Weights of a small GPT-style language model, trained from scratch on English Wikipedia.
Size: 9 layers, width 192, 3 heads of 64, MLP 768 ReLU, vocabulary 4096, 4.99M parameters.
Architecture: LayerNorm before each block, learned positions, biases, tied embeddings, capped logits.
Training: 177M tokens, 2697 steps.
Each number is 500 + 50 x the weight over the matrix's rms, rounded and kept within 0 to 999. Layers, rows and columns count from 0. Numbers have three digits each.

# layer 5 MLP down (transposed), 768x192, rms 0.143, rows 378-450, columns 96-191
540555476494496527468427510548464496457580478421555566503526450567447563525504568541517547602483495503500524526426480424535566497509553514464546471524508522502550647431399468553545516503478431445467449548504566504450423524525489553614539675473620465507536469472477414502547462530486499604
544538430447546510492482539393529437518490469402450558507452526512436440443502584436497471461479419500472530509423576529662505528513574440539486508457525582459339488505415450572620470467450495487439361473455638479546495429490501473557450526497404494423505468607546467543370448538425587403
491645566568478508457529511390560501422544581497449521527453490465417504473474435488551485532494551500499492560493445381486450557525441501462563459588545445550429568445449485521454515429495510428485466416424618484445454485556465503459507526522493498533544464486522464506459456513496453465
547535465518551518444530528411508440485469511537570429451509521519533451531471485609509464489500537483521474476500481468522460457436506509537562515494498502463447471455421483529540510451466511457460423542508473506534517380469442498513576435551431440532505478492497465538465567428435516540
536409333498514555442536482492566489395437524467497517524390491533483458469532457504374610545536444543407579474511558452430462547487526499518521480511520477586487477537512485517520438513530537477550452515515515542524423472503506569504420442516475500507520472468497450535517460468516430501
493494507464455467525476602493406477486497408509547442495513437409484439477564445391525566554450521469504480467524545485445492586451553445445450477560505506487560455540447519473509473550501477586567615476607526477504538511572495555477512500458501446446458512449472581473503493548493453427
541482490441527440554485504468496445505570497484488441397553464486511481475549513440474483432482424538547490501477465547511559492422459535485463559461475554525452479478535557471481543524560536491538511550435490494546539452521528550486369483444576537486497526512449473460519523547492547448
403537507479405595509477484536576410483417418517505434589572525590539481508555416605511533434560486490478548474438472505515565498551576503523514601580465500598510454467586517599498511504461481512460559479533449324485448439434512507507407590522529571502472492546380568552500520388425510453
537564432561361473486576470470418481492442590573563464532502446503561530441496557460562517517480487496554418516475475501464506474477519512495503465494464430548417544529422524579451497552576528542445513454533480440442557435504523518532532491522447555448520585463503494531497499512436471448
451519492553488502477507414360428450548580462462572522443458549571528520563489477581463449454554516423486557502487520523439451471538465502516655518409511531525426475563567507472510539527461543512451457513455464484400493528431439511493477553515453542396626554578491459509517464472488481434
549491506447488550510482503510512492536435470489464500520474531516477527505451434538528486511496534507491525517519508514495560496497468483460505516495502541587544495486524557473463471507451501482462484496497478516487466474516466501481455521490455470493520512482504459497521465538554451526
509430525498503621570481416497617423548484508547448495480557417419477541502539544509538445440440466439526465450486564479529514487440463486540629493494449480513470450569443505488424467534524468468495478411545455533516461547558508427533464634461525476483509504580484511474558377483546485478
471509546550511526548543540456452487469488483555542453502500508500498562517484441509543437545436465507483412553494509559516502507451534444463354517448484492430482512534456590497473437526564473501433505507585501496544489476417443481515510521558501481516514530487425539538460493515574591576
566453479543403536539439471439517578518448460541501509537535476441484478432542495479555426412417506509587508429503579525503481472548508492508561577484447557557492546474449564435512524579499487532448564411571473602461533502494504499554536598473495481488440499541485583496466508486458486462
575596526534434417418487586555418425449499499525511435520532551553534533453525530493437554462465501571552583566542544403520443487517591359542420530570571471338504475523554458511491478441485481393524428470523518566474534460569471531466479524592474554521508525568495418512439360572501528488
526520420519489401458543482477447515501561407528467498489509517502472530476508550540539491457462514566495537547523507438461478560475498478463554483496499585432569486457570511586610477531522498382516497651544467441472481483510455427443507411433513471525506543494544466451504464460463524541
523539392448460609497541593601422485513621572475589471616582575550423611457461425556512446522413520540536462556507544602450527455498486549397408565465486453456487524524503444465440438513392482545431507481422473451543498518479492427461484544537507503407555508512487494577540503385480495511
487491486423565619487454526490532520519523544459429546588468534479599489465438469454436499468542522534493444487524526481540470483566452550491425502479497484498571506498509405453520493504406473493491471519468515548481510464500531503502521508489478506435540476508451450499494504530516526510
413542532456464447495494473363522483512443466428363432569455539574505534529556475567565570503527504530519442457515380461505450431568530478464438456537420444524495428517505414473550513434508420466559511406464438460480494499483480580560611514401506540497426438567477588576458520487530408500
546440500519537477426470503465549562467488515545451523545489519458577467489441520332485423411436550458489551490549525469603528488517457556450392517460493507429554587474506450566523471535497529512514490496495531566445508454496494502451510488568470458448529546573543540429525452632516521465
452490490511563515486473586381453497520505576525397529532491519415462500623481497428504501516484520578500598397474451513440542542480467566506475470469498566588426553443470541457475446521579513409535474507521455549529461573424476503465479504525464457530508512463565403428474443407491476480
497522492489466609516477437519501478479519508454401495480466537556485521515530454493524494508446506474473467506530520502470549492427496464528486527474485493593572494472467562533477453485453473537478540476538538482491534472435532521456511520519459520517492489516469500478496529475409492499
471562576486460515464544526461499504495493463551530460499469494531542450506450490574490487460539483566481458415573524512539521469485451535460515489494490483497462541516472513536537439489424526532509523419436562450475444530501531471468504472509517471533500442473498520462427490458537489506
427453491524397522503443588482576457496393578512420471559523425494459587527578558429496537526430490466550562434545454546486521463523444534477527580533495514584427545482541442509497543590481513479515453491548546411473432541481512557512519494495455549591446531487601604554512573520464543473
493582504524486575462471453506558491540492442453565531556505500474571531532467536478447495453508460444432477577530326490558425513472450496484532416493607427456480557595452533596505508449535543575461544400506493507548459555509530508456541501506499491421551544527517409505520559536447525437
526509455570502453416544478506493550559511504389438504454581465554609520580525531534424476448423486424467512480462498445502520467524385568624572478535459530495560542466522449562509530492459434506564527456460490600377496498510496487560544465487439470499591463473448489468547413486590491505
514428473629500515491603495518528395517592565391504523495467602604545523534455391587482507431575463522510536537495521411507436431553522474489513520526602562471541503474610581521573488603494481575603544444580395469425553434465522525507520465519490557566373536408546379542468505505479639516
433467431507403428413482490458500507536443588624473486525558501461515565464569537431444525475596573498502461547450458507513458545553523476499476523482450538497520494552497448498624481564460471552480484512502518505517567495462500421562427454485512566381567454483537472535432584462472503464
444518534502458522477553558378531532495394422409513563550554477565463566413474568643692498504494464593489555494443572530520457501570585473543523390554397561469473532571464524485510503479496354596591554582492652484617370359345437593563495374513469504551407564429404500535563571492580497408
514508419560568544487525527548549479458467488487570547513417482505515551507537498523465557549497503489492513471553481485543538542514478515541547439490459491419496470499523394464479498506531439405453499586490468582441508543466547442438467511536452482483508499529484491576438544516504518475
500516508486493541587489564544506431563496573503430495436522563544529509502462458495511533539475545420595483473486499471559464455457444523486527464478489510565545460443489473495454518496436550537482520515503502505457480472453531454493531506521472505555475481498393480543459537440517494510
481547540585513505453458473414549519555571519483488458422436611521484421423499480492547504502477469439491547571575637476449492505562481526491386504439452484485423479536453548483526578626482420591636470508470392558451582487451466545499514570486448313475473538468509467591486516589482499593
471541532578426583489569407564538492555570425438519436396511569511501491524464451468577487383544541403509536410546502507478492510576530462483526467457470509501419408418549368492557468520538513451568589486523554553477527480494460502447516571445510529483398456508408545410450488478518534512
447420443468531576548509511502513475464433400507530439459428580557507539469536509500494512432353579542534584431471481566513545500561554460530527354560565460490515467480445380501529539460460438536432499426507511416457527482399541420524493562505606506620458604509459587501609508451451445497
472552540484462584525471434474477452475487496412459520522562495469449512383570502425570564523507421523535489438486526526578408482479593539544526605572473467522484501481474421480600553539528489558495500510437572433518510494532477519615635475476501479486507456509533513579501555537553469539
455518400570545451517540515598366644533539542453495585590435508497609519504452461575490492456510519631515530429535438507428505545416516398499517483522515444449514600561506557519538447460574521573451500500482454499526506420502607502469510431622553460424451430498553489522388434439404551482
593497515495554454442591502461513471525493498431517540499464567494526428478603475518582592532518463611518491509497604571427419478474523427503443489532572413466514443387502462565555459605432439418509536490477377482446568520523507453395572533495471455516504394483534433578527552500576440474
524547503489493523501544484492526499433510524529507432466481495527506545525479494509450524517394476447455502457552558524469506513520511518514509494480473545477531468524489460457504490538464425561478502515528508471511514469481448501421505509513510521477515444501541534495448477480533471561
507531497494475516550496433513421561446540467460542628575500357562489522513451409493528531451520502442425572485441398585473519488536628489478435526599569489489600456509582524515445511469492553498464513530594461513487495440493445568513504537483489536458495457450498520472570560430474551482
505458464459465454475530487484463476487502511513474525499520435506466511542497451517406513523464444487510453509459532498506446481587526532503401466421477472495490543503464458447558511521530447469570493444499575522509457588492489518543519535527481513465517457460490523544548535548488532520
492530461442442510452530460580507525520459431549494573532534553458426458506487505553530482489499472462569511506504495454606490514507510536446558435471524495536501493418478482456538528512468508538455510500522469508482544538427481499466464511456542588569503449472530576474450430472505465454
458550435531482428492544487575453550505496407505477505564499491437533547459490520486601511552478532607521540469565517517478451535563511413464511511532458409393531536566580434555616436509512442499522397477417580520390574458466510501565445427432509405492436603492581471471424507446529456447
544524488500513564484558498529515491488499570468454469540478522529482533503506514471520507543440524529447549499506545459549492471448515540491481482476551518533550569467448533516528524517407478513474446536539495468519505531448489516489463559480489581474548530531525500465476562525525446500
451542507519564518401512468550444538549512518553398522545474638584472510474446477557390467488504555481512554560459456516509433454541550517540529510452507432497473446569574461425538456421474562486492523501532498540524540468466469563411474488490446447520511558538493532531514528490529502535
438505465505535509441441492487556489446531498489519516560464563500536422525459524432446552577548512477476468493507499503478511463548551557484452514504527498470494471542591545464480499521518411539554455493537507500479488468495540551494519481511501437486515634516538509467491563513494461580
467495573524517457498477426514535504428484528492421503402502498472549431402502548505411496483516580350471607473456458473455537501534478457507461577467495590505497535459448396496455624380507461488544463591515490472465477484533543466643474473597540541504515444529399532493580507496443532490
464502451453510490528509474470501488487512479527457491516434517520447573465578426470542463515481469494607479453457491516493450440499554441548550475560516550529521484440487484466489525479452512493485492521469493534513556487482498551508504561513420531531520469524533438529594555471537502506
470494527332481581442502465589544515504460469456519485495507438429520542463469405460456470557538581577501552576455537478553498535598405462537531477590571536435452516545496479551486482543549469448490485565561478445493524444510479486429512412390449555523600508470542543628447559530515462482
460472458485533471544489472520539582588564479590615522495415523497506581446598531485423436519520515564527452538518432487450397578465534535454472540571480547453541457443486502495550507549448492507544566502448489598445596573460509518515429506469445378552465500451601473592542477514486543491
468538378589379457542596470406555532461418542456592630485424526494493436409506499510659550476518474541446516482486472375618453458375474660412214351512481596552442560464582420566414452576677544594533444524521482552418429569413458577498499589487424541531448502446514593541492460464511540351
537514464467509571575506497506530538503510588424508531455505524448541467463573561428399489546572432423577460487413502544474484534474549454377510501532424513560501398455425381465565530487414443456550513493523540520496514479487475579437557491500472487494560535394558540464503471527475541475
499511564494508535432523541396482425481459521559528437519434538502517562566447501528545586438558533483525535448538448524503498521496505454555482510503415491531510456486494502546487501499506518489472539531524531472534548524448470553494491515533409490520644500527544540490489500459484428472
518495521569552515492525480530486525473424387504513561497508589520446543470515552474518503459618499504464461500484488501441496451510498414506528566546447452502386485486462583545477508398532448489462489512521531486425408515536604474497461464501590594473484526504537525524508507509455461491
502542447458479447498428507531481541521478532502576471471340569483472526503422599516413383489540487465390478417484489425454510522460465514511466500537499456499495501491561534378489526500442553584501490571536518475442531561457511567540424571482497438499443432530516455541471441559457519500
560482562564450421436516470485450527542509598597488501433454471434491451505441510478497477547462517502480504454513464423493586510533508593500533528438514458540417539469472495461394454509519556536505465532494447391542574525540479544538425421515448518491550526481447473470601501452502532483
579425505488502508546541518419567508387490446535470536448457519550513558534487454518529530511461597568509454527469606466488492505566413460463537516557442564498496555520446549517468440523506549455455554545524515494572551450597567384577530487509529509486459500502525460505484536451426517525
450592537526530492558426528534453463549485564416528473462536514461492475481506528597544523554480445533516329476540534557535453520472541437506558520490557492494486462539470478463568495505583508500474374511499492493525442469472540410544505528489508527520518487548488464507617611456553540543
594458574566602513442478556444603483489529348480529509488432421495521437446456491476432621497505496488504464533463451464519523512527434497570516505526405486467387502498467548417464530457440383514503531468587520425552517427471434448446433521612528589517516516438595550557435608549505539487
493458644487581434504507503431516480416337406486442492575430459572506544609532502681521570499431435471590437421468501511583511502486470556536473450551480552410566514502536432538508544497532548472441631527485569572577508550485570646566555439429560532432419557506637460505527529387392537466
510509510545517503473523453495408510480406443466546446520399517496526499560382441431451474501549519448482523478508487466503591487509540552431559441504514491439437484519458452553552570517498556509495394511572660562576520458507476531599472448513509518488476454514474507490558517465340501511
455515451519468495483486441483501508467495528502492547529523543479573530580492450514463474466534505409531451494448523510525483571497458486517480495492518486600437554439499436465522455540412506400446460502498465439552402507550563526488480475449465575547456469520565525492519475567469455449
524505492374431495426564596459519392394563515540544535527511556467433497500507542485500427485543582481570496552449511526499532450556491556492412523513536492501428513583484555541496488535506550436498461479509554527472510537579478506465554511533508550446493484452506553362474506462473520489
538410529468495506556567547465463564533458543528581584495463556530548493459463446503426452520462475412502378563502522450449450461469479503538486535514580540459541520517462589485471492545534463505503474473600438472552530496558596522454484451483514482627506542394456476449499499654510551508
531453537498499445498516451552488549535469560472400439535523501431565457486519463523542481433511507497494468447504516463553425461504438526565360486508553513519461488619566383423576477511476525542500435456573535433442552524486508453430535467592493471553535486549438388459516457496481444536
540409634492469425457401562435438508549545515547569562475511479525473464505516471471499450547533485461514448544417590454478566535506433474502497488495540611488534505585442510474465502490600481512538497412619479491533493506570507523493496454528420494530514503443500406486497549473530532481
490598480530460478490511535506428466543402549566498470541482553516505446519564600447445492503542526501538471447510566605426448519443545416495496465529603451537493497446456474479553531490491470392496537438498503586540519437418580500520455513574566484505553531594380465487537484514453545486
548559616356559462523438538477507438551582502581498518529473528503538474473482555514502472471550586515508447482512489499508511448552421545475510569510597473439462521462449485517449528499559510516465476468513456462582489482527488509513499487487535501521493467517504506546577513511474467558
398503384494413568507493531527532584558505417535528553545510544531480593472527443475589511443550518452544383492557463603509547563563516503452522530488488471565454458468510529456478484608421404445450460536493471517485466550526495518520524520537546509574466455554558470483566485489536434426
479533436447474441521430515535526495574492460465465522544539534496525468457573492497523590523503439478496578490457481558425560535469438590525489502490444426466543529508513487421495538437465494526500536411475543526446525455478495601510517435518627527510487382496569548484499539469581449414
474511450480451434510553545403398535485534447475447610479521467481439626523605488461560534540454531490514523530481446422477432432425447424460478471511514565537391464499409465584607576572493511428473465496492529514536477517541498484554497531580554561512547446533525460516444555451425482434
541578485501533579413467484498457482512503483602413453458539529421497534593575501457498504444497532491582555454447534403454496509443467462504489452518495419502493495524391537518519614501506418470452463511635506575468528532547472425557496487511564561534522535539434453598541524556488470523
504431422489486480510563468525488501585582484587514498456531434597531585533498444491463539549548532497422511480507511489558536482489492587489529429462534545509564516528454611565411540492469545547445553533535522497562470538624524430436509543501524466541527601397423469418599479559444532526
551460416463545492526634605507495494480509579465540573420478432614486471560514464475520451457468561486417485487579533561578607419502482508475502524538532461474507500495541480465430566438547460628435532512428564474490503444466455548469559574492408405536449502500468534565516498407571498449
# layer 5 MLP up, 768x192, rms 0.147, rows 379-450, columns 96-191
527528535581575516509439510438512509453507466547441521471484526513617484512472504505523569443525508514491541493445590492501520516493483460514501523481503455475366467494459395540443459430501425418469420576485481420390466433528492471507473479349515341549563418597559451487402434538510437556
413469480438537454557461525520475525498484479503538449524507509459491561466582502417546511519473438572535464541563439518466426490453504511580478437481637416580538591441608463530438448517474446467455424500398481476486447533493448567595520557469501514466503530574515518371502449545530408516
477509425551494495588450462446461613493521477566468482550560480493489516483416513481475485472544461464456562459449441571547500506567522472530592552626620514477477508577575517538450518533553400506466438490482480418499517638454557434446493555517498526532479548488446517511480565514545511555
486501453565447562538428448511575483414463508445530487473500592569483448492553405511467552500523482501546553485459494470404582499524560528499569474487445526420496503546544418547472471492585532519505456515534392439614461525579477503524552468561535557503574547520503498495421487515534513489
530457507536445594490455503416533501459487499443520546492430525526439451523491486436469488526484548511563541440498504514480484523525503406502415499597565577519563521528469503489430480520465560438505495470494506494490527562471475468568485522465454504550499412480496491405469599541512450409
488555504509496433540492549426480484490509555399484494518396514515513538476471456513474372534494573531474511541500519500533484550497418496458568526542519536502477548472516525478403541549465564542532427481478478540551410495444513502435469538469414428430485497484510369499591573446551543623
495543504568430510502427465593552534446483495536554439431371440511446507421463457474604531510517609614443523490443580495480598502440543401470504520565464552435512432556551517548516463411439644524436592517543450523514365425405519523495420535457532521485530587576391461457424511552466374505
461546539545596510477481484415576580550520540511468493516501502484519493479479487505386453484554458517529532517484555507412494502466492481609478509504521651460473541425503508460447531473450445515512456567540524544449529559555586496492499590609511407546491507465463435525502544451473556525
460563588529441420550485496556616463531467535501479487546503453518447475439572441575562568444438458556545484517471589532527444413488522464507500587546682516481466501488421478451423460529476503450452445496588580504426470468495600560464521534473529505620420407485558427522469503539425501529
464385543396551487471521466514589453473572584452428509474476524484480385503506442464520570491523484477475486537516379486517420460465522500548466464499559408573589443426532480482511443638601612460408524516500499537387460607494472520638475443478519445504430487505529406454438479483492418490
500522563429502475527513553480480485498455429574490526539475514457476433515391511554476472355490369525519488502457500540536496515419523522523543505478405524509578595525519557531501475570487599493434468548477527522513466541514465513515541504547467420481448474475562511497517496502560549452
469566450379392462472435652563534493468502504471520621558515593444557547436537536499433502514556452533549525563548474455498520484588410354536453563478490488405577537531610456486457565508361514493466478506459471525526554478487537469574589534546499554486492515524534495514459471518398462504
521502465397463528498496480585447453558516616489475480565419564563517494502529526450531522551398460531556534508584477549494546536482510491482558469562488450518476532495492667514508472596499445356536442473491475514520541495555519486553546511542441507536474451513434516417471518522520437432
585442488541528492555455447483499525441420499455494469507476465538580466538501593468474603548551499604516452535465477499588561490479492538512450510517488514516474419454524518557480469520457459530488546506475491545503526450511485546555528469650473507513443533489429438535436433472463405493
456464500528426502461554481469539503496550421390437526461408458463525561601536458462398574505485461540502531515513497453431551518454449445423491550527607510444494517591471559524434517567530489526416547484578470574469584436415530443513546504547452398505498427460580523498504438486476507515
555617465416524563494523455520459490487486499446523528514481479431567546546505569501489426486508577490544633494499569509518564361498424556521475545608555574501465498514511479487655474497529515439485439466605533489499445490453500527537504485508500524510449538569502509517468504450463515558
494493492508542495454474573485509575529545446452440564440434492394497581514531525424561421507459495656553533509505455501506561531416467535437488478510525488656463527494522499523498466374465535578554543509479506514432567457465470505506549498485434550567388549604525373500546463537461472401
549457604506437560578573503570559459421535611363477466510395372538412523439541420521431485443520609508481493491437498483462633394498484407599491525447533499444530517619520386394445462485563547502484527544438414465366484375510526462468558490459555487550473427417453449552563529509593460453
575537492485528487510521422526541428518462516565563462434492527518534405480495514462548488417447503537393535473532474422480578467534566484507528462495496450511500415467501542445431524492446499510478536561483612477511521463515574424575515550508565599537549483362458490486516474477501539519
491562533454570473553427541477385547506501481551464463520523471519456570477426472483493548563476528506494512584530463452489559450540445437487456598562465399509514525541511547518468554547560533493539530495556542446444442493429472451514483512468557475484503548569441542544474516500506534566
542485511548461480557446442479603450468507471399517461467436531414538615508557521436509475621366495506466527575429508514437494490461457447538457593432523498544463512494581515378495524437515513531467511531538462549510501462496449508436535458464447522587457434640490553496537506484466578481
518542474445587456479530453599444532543492552462471490459465512583376537526537488558532469447497383548440522536530564501497458441505501462389559478409575499504443535587519457434493550453539532518546412561513456563507446536515539461528512487578574533501463491499465516550396476541483500546
559515479456520496482475459468555538514483527510432457463412479474477466452420534542507434452478528574524531566523444450519478483538514504519535608512499507534487472556488506516455548464552528454430397441544555512497390533459512507527538501441438610442555473612463578462512535554480575517
437527489435433426364521501544557469544481504601481649425540461464513483486560409474610417486531468443542491534466477564572472440452574442545560485427466482487604519487479544445492462467457554428438560418592508418411513535513497472562518516411581571484461432427518563529461567494551619522
546509529598556492486523461472478570571488579454479469480530510526519448577493608485492489505531463465522435375491475515512518505441511500582501504524488547461439547543549409503469444533475576524561467481476516510523484523428535398553627516542572473542498489465487519465562513530522496542
457489438471551563544538515463425442404509504506437481553558572478478576505511589500414557453580445526569467470548506514445565449506558444457412554483432468505475492423514521398401561450526591576517507594547476472545537563548500395493524585570438502566415481505466443531490408476500554470
447544520456487500577540496433500501469491415527527498505469517486571422522504544525528534577487477516505453571449519429523566567456547536431580501528426503453539541481450521522522422561420482564504407501491517567496536558455523455431482577507505485543521448496488505446417489486517492572
460533548553537487518458555438465569487397504498478578509571533528493596458462611422477476360522380592472513471414559432612447516451375489609477610613594586427583429465465348550431539445526582414593507578490462412511403493444499425454503537474520560493578425630391545437497500496525407464
553452460551545477472512566586504570421548450491505446458471429505486544452515504464440556534509637443462544511469499460482503528484481472512544523547496510439494467466496548437549513563507568491520492426505577547580482386576475480386551495538567585545531502539512480417446523522476486440
539513464469553570527461508571494480582441517455508574496493582511514417487528490439511445491456533529593551531618560508563457404528536451503425467644532485493535533488490526459446531411448518484495465437441401633432511481536539415594482525420504536590464472526524504386598512481544447449
410524550537570542457501411517434499462466454456468578463515514525493557497588470572491547519430529506523489475432503492488622535455582479450617555538418490504475566446522469548536540554483487497447518528482501593477532473465539500492467500473479539578537623558505495483444477460514524515
506428427602509485512593491555483501465500578465559545516462450457443539490422465480514485476556508371439417546531483461443540464535493465536460502445345600497513504481546474473482499581489510537579432540564457588473507532491431494546515409506506514517417569460433546456501514448531499448
541398496486553549491472604488530555531470534394531571490572481573450544478548531462532442509504489453547623494546455473534473469593563512501432523533573438550497519514510432466488437530526454551471478440431506416507546465394465542574427540471548499448486513538487465416596507446515419391
507588537455457524555438470547462533556518424527492574458512541473559554463607519506534500621481556449487614534549510562591420522433485492505467551513510435493496498460530484502475482483475494488475514532528546473433433523545532608509530537485511438484430512517398399529446427440560439484
493510345559536531441470497491508514429538521520422548461435520568441610628473408540473444446441573536510507455514555412555492451525473498466460404512491446563396494376497514490480544643537472589510533576519473520569518613545569445442452465547556422448434520444514512544545524599530510512
514374518551527427549487551534515553444513619440436526491572499450485574531412477349642533558488410579492527539513532526558436504484578429601540465525454500531420483499535536494460459590436541523565430465537481516510474447611547598575459551422548554431569541549426511465519519515554515543
513534401469473410564563448414538540487561512476494514496532526527508602487467592481481544477382489459489496490569450524474514555538544532572573527527566540487510510577513463384499496572460529491499463558549532450456479332462530592502561546557539483514515502501525593505495482532415385492
541448573593490523483449526527425469402520600452432533500416480535447536470376595453634558500476547529441571574606572505425493597395428574463459500445555495439488572428459560534498442577514543604491476522556536556514562445435536537414541533422491563418482467449477548430466503525509531545
439516495526592509560560553556531474547506588521492518461447512529518486511504532396514533481441461491411480565490495420494464538470537488535503470518565456441461459485597537567537492525554511485653537580485513527565508385566541513474485520455480445543435522453537534421447513432480463625
498470536561416530463566491397473484540541527460506468399447393570485496446498490504520513529570472570459587547510471422482445464496531450502429538543575576517548494488573516562506528488560467536524463477474422450536389576535496508432502456570477426476482531478507461512516478584524543526
452459479567453557434474504504489485523492470524459460550471559459482628467518484499470447502547507456562494519549462455537471441440647412455588536520482498530484448524472522437497442421456577509502553534534485606446568634474496544508453506552482481530424482449557540472451439482526547490
435488571517484509476445516587486471613506514498532514512539499535461529508495482534537437625509479547500495430489424455516538534423513455508449518501515486469494498498490481539402624487491531446470497523475474544509484579461411523476473497482492518504458531491458513557458536453548485572
485487486458457491552528474450552460469508433492614545450530433494487517495532527484506572497490506502492406428499509469471525553561532547475436490595475597474434538465468441541452550554562468529451446494522490465483507498538558416596509453501513501517485500534560467495452471431462543534
471523504457517489475505521503538598550532457455493493479517514479523592418558565400489494538525429533544544534442468481529552540367472493491520471509467515590440585457528525501461516448455513518555446507544453509517507527404556444538523462560480481500468473452471492546515459383461476520
538478553508519558566525531561476579468455402494542494550577519553486510450493490578585503518458615468435479471501551533480429461539552496572613403513395527469499340542422598371444450549511561506559466493480480523569511510481568516410443548504499475505551434595505559434498507581509573434
547518538490510521479561545544484478475456517446444486505518478519566479550535505389584541473504502507584449501479480500543469455510482537570475540591498494479421513508446439513455387571512518538515543432460525478461463523561524509462535543444500446519524493440453550448408375497484478416
478498513607430367471542527517509519561559559431558546492469546436469478563551499558543576501510487526411505456553512469552458411536476501424476483470488455507499589529616537534489523532553538468427481473517496466503575474509493464565468587607459442544427506536460552474513524407508484469
538594520444540495540513411536537493543490433451500564520431495547450589501461544508519466458428415498480561550550525514553560504547545532522460460530526479443495486401430517517453530504499459532482468449516468486447517561521497561475503508411469500507483459477402442507416470428486613617
582503448433402463583499442428536362427496452381450541411461428485473320402519470552575408537595586600469596527428448389540437463458572420491384466570424656474399497344592521575484414489572582550639429482323388492545378454563612521602489492457391509429426519500396518491559466574570564567
513512431560616498533471473458493552481444457451494534568431515525511462528502508440441432525579501556520418362528482492528521579412517497548464552584542549511557490555487489478518554426516564551430500407625506518452488396410484522524517560461547488504555552610430488551460534531623498533
474590449473480509412517469461562556484557527489422462514492558500475576428503523521466540435538565455463463601483510519558526472545435460513460585536522462551470535517528553574527468421536496518461565503532436531548551512550519480529541439502487509514593606507498458567526512433487437522
512537460463464547501462467487573447522501481577447477498440422492464536441492540458391562521514567526544501459483502552498509489468546471540516405462517547446433483494470487468509445517533533521443496550520524446526557584462587544461511549516489470532576554523501491375471474504520507416
551505465530567547507433462495498496479514547464465516466496521506538559488430547488521522445504495531591538477521432498444511459496537546451543529532477512463485533501483496474478520444450474541491565484489559541592571546558542450496545478505412547588537502512439398434583523503478565521
540456548539519548525466430461573555451582535404413532465529471478526442450494511537447584519474507582530517511462485562470470527472562411489523514481480455497479618455544514498609524510425492452526548473526519484517476519532486472481543551468511505383546442523585610492507457516504557500
389484449587486533559564574536499520448593422515525496579426478520503497511508548477507430390509446493479516528491590502497561537437452497512442531479460476509500435447465516507563543492523494470573518456486405508440495569557485497425508566464494487459526564518391505476374447450561518533
580488468491560464476508449489472556476521462514498529506520500525419508452419375516534495468500405554556489531569395421514479441484505600498467418447497502491536603474522395513500547494497391460548556511547545529468578476524522506528465530536592523572502399458521552518359430475558471431
474461481525568425494458505553575436449509552449493472426532600494460454485393488496468497550502481511515501458521443572416565454492474490518592597478435553445547515483466560488474550505505448517545501418555468521599507464448410416575568537454478562577498419494501469471511516494474566498
490448445536521445400546561504566424496451434497440424487454515551479573512534393524575534515412509405533552444404535365533494533414490533544548485505479594425484433484525506561510555611550563498480440555476486566529546514563407489433599411581513579517518484484466503494517450504589482429
482556466577537505568473552456425535460565564409479420496536450493473497476388409527531517547482445445514466615470477495529425589466494524504469609409530493571457530477553503444431538508552535500444419496473546582545454376528535494556481524482499603483510513553470568514508502455421519481
486526542503527463528553395525361485486503411439507478436516516505534487502473575531511477601564454468503391521493558523470522452415461458485510466461416489546553533605419465487527496505474522510517474530498551451486522542486469585428514529507491492418538473506520439379441507494504523448
507473562504488467505498497551511424475529537506486512519475484461555489484507483485478442485498463530637452409523440486541382507493569461555590545513475528453426526598516461400458454445479496516476413479477552518487537521489500448439462557515432464385419520451504518418447549438465374435
499522485448527518530560562482501485533502494489453453557481522441459545419563477496579529509494576475501411521459563447414535530405481559426566390435486474526467552559471557539512505546384502559462460444431497580452411493444524514539452504500570590549447428491519542506395468550450536537
482557417433578485425530389500430527581534441495509510518484518455559515528541564511511459448480435587390450510518516492551442554586534515448526491500504537598381468491507550571446597527424458510495492532468423549498517442431569565568541417535535533508504504460480479523457457521563438420
489441511466492497454484582467504541470428481519469433426505524521490537569554547327464504453443455559539664540604566523491440518446457459494526570484459450405507525539439471446422377407489538449423491459536484597571504535455487470568466455411417582435473438552497554448510537556454520460
653545502445533478481509451478497506506496429443520568530438487494510504410542489499517559552547462374579370589435502511519595530540579471523473495448449533582523446504460577430483511527509549575552447517600523399539518553452535482521508503481386515553500429504459502431406562433440466552
524585451498461461524423547497532515501472471510440484444488493480550500552517525448524546520523536518512491479481532390506494615506504438486562449483582498491483520430468552537450511445539543478490430553622442456575509449546407499482548495398534566484465430537500513476406476558554473537
597422620535536495578447551593427495509528523483456489458450452563530572475570387511466474537631441563577461518544531568563499423568468525486507515484459478533396498564511505529462480516574448515501446549564430462505456574515568377419510566501437399597489421567513468516494448443557498409
495446507455491589530476471608484537436561587342506598512424529500456424520518557483530530501542397449511509524474557524588531520541504401470449505608473504456492499642453467480510475529481428465475466478544465544471432550476503456565488482439509530549442543559537494429501473543591506492
613512513601500490511515539563542513459548512464481518501590404610502521395508410495556572473476505547466511410527581510507461504512523526438502343561577505514441532495544395491465537439501506437576611519510476542484544425461489457458466491499527561372578483485620599467494471432426521516
483512563553532460511508589429597510486518469490471526448474437488488513503480556417593453392441520485488597520518453514597565502487469483426512555498582523432484471432466468475428459482529535585512438507506521541558478576502530462501442523511470513538510552532491529555569374571538498469
550519507565549482450425511549504462459556531521572601515533544510499467453403540555504517486523489439477472536451511505379558487524569502507518534450594479433542486456547552435470519552485449489457446521504543521560541528543558473399475532523475509462506512605495519489571482518416496462
401502428523545514520376529482438556457536532518527523517527490462526586563466525422490517532638601520491502605524450495500567495403512435571480528490472448510441511471447434609551465461624430441548451463496478398421452519512502526505524454564502413499466564480479538458535419461530529522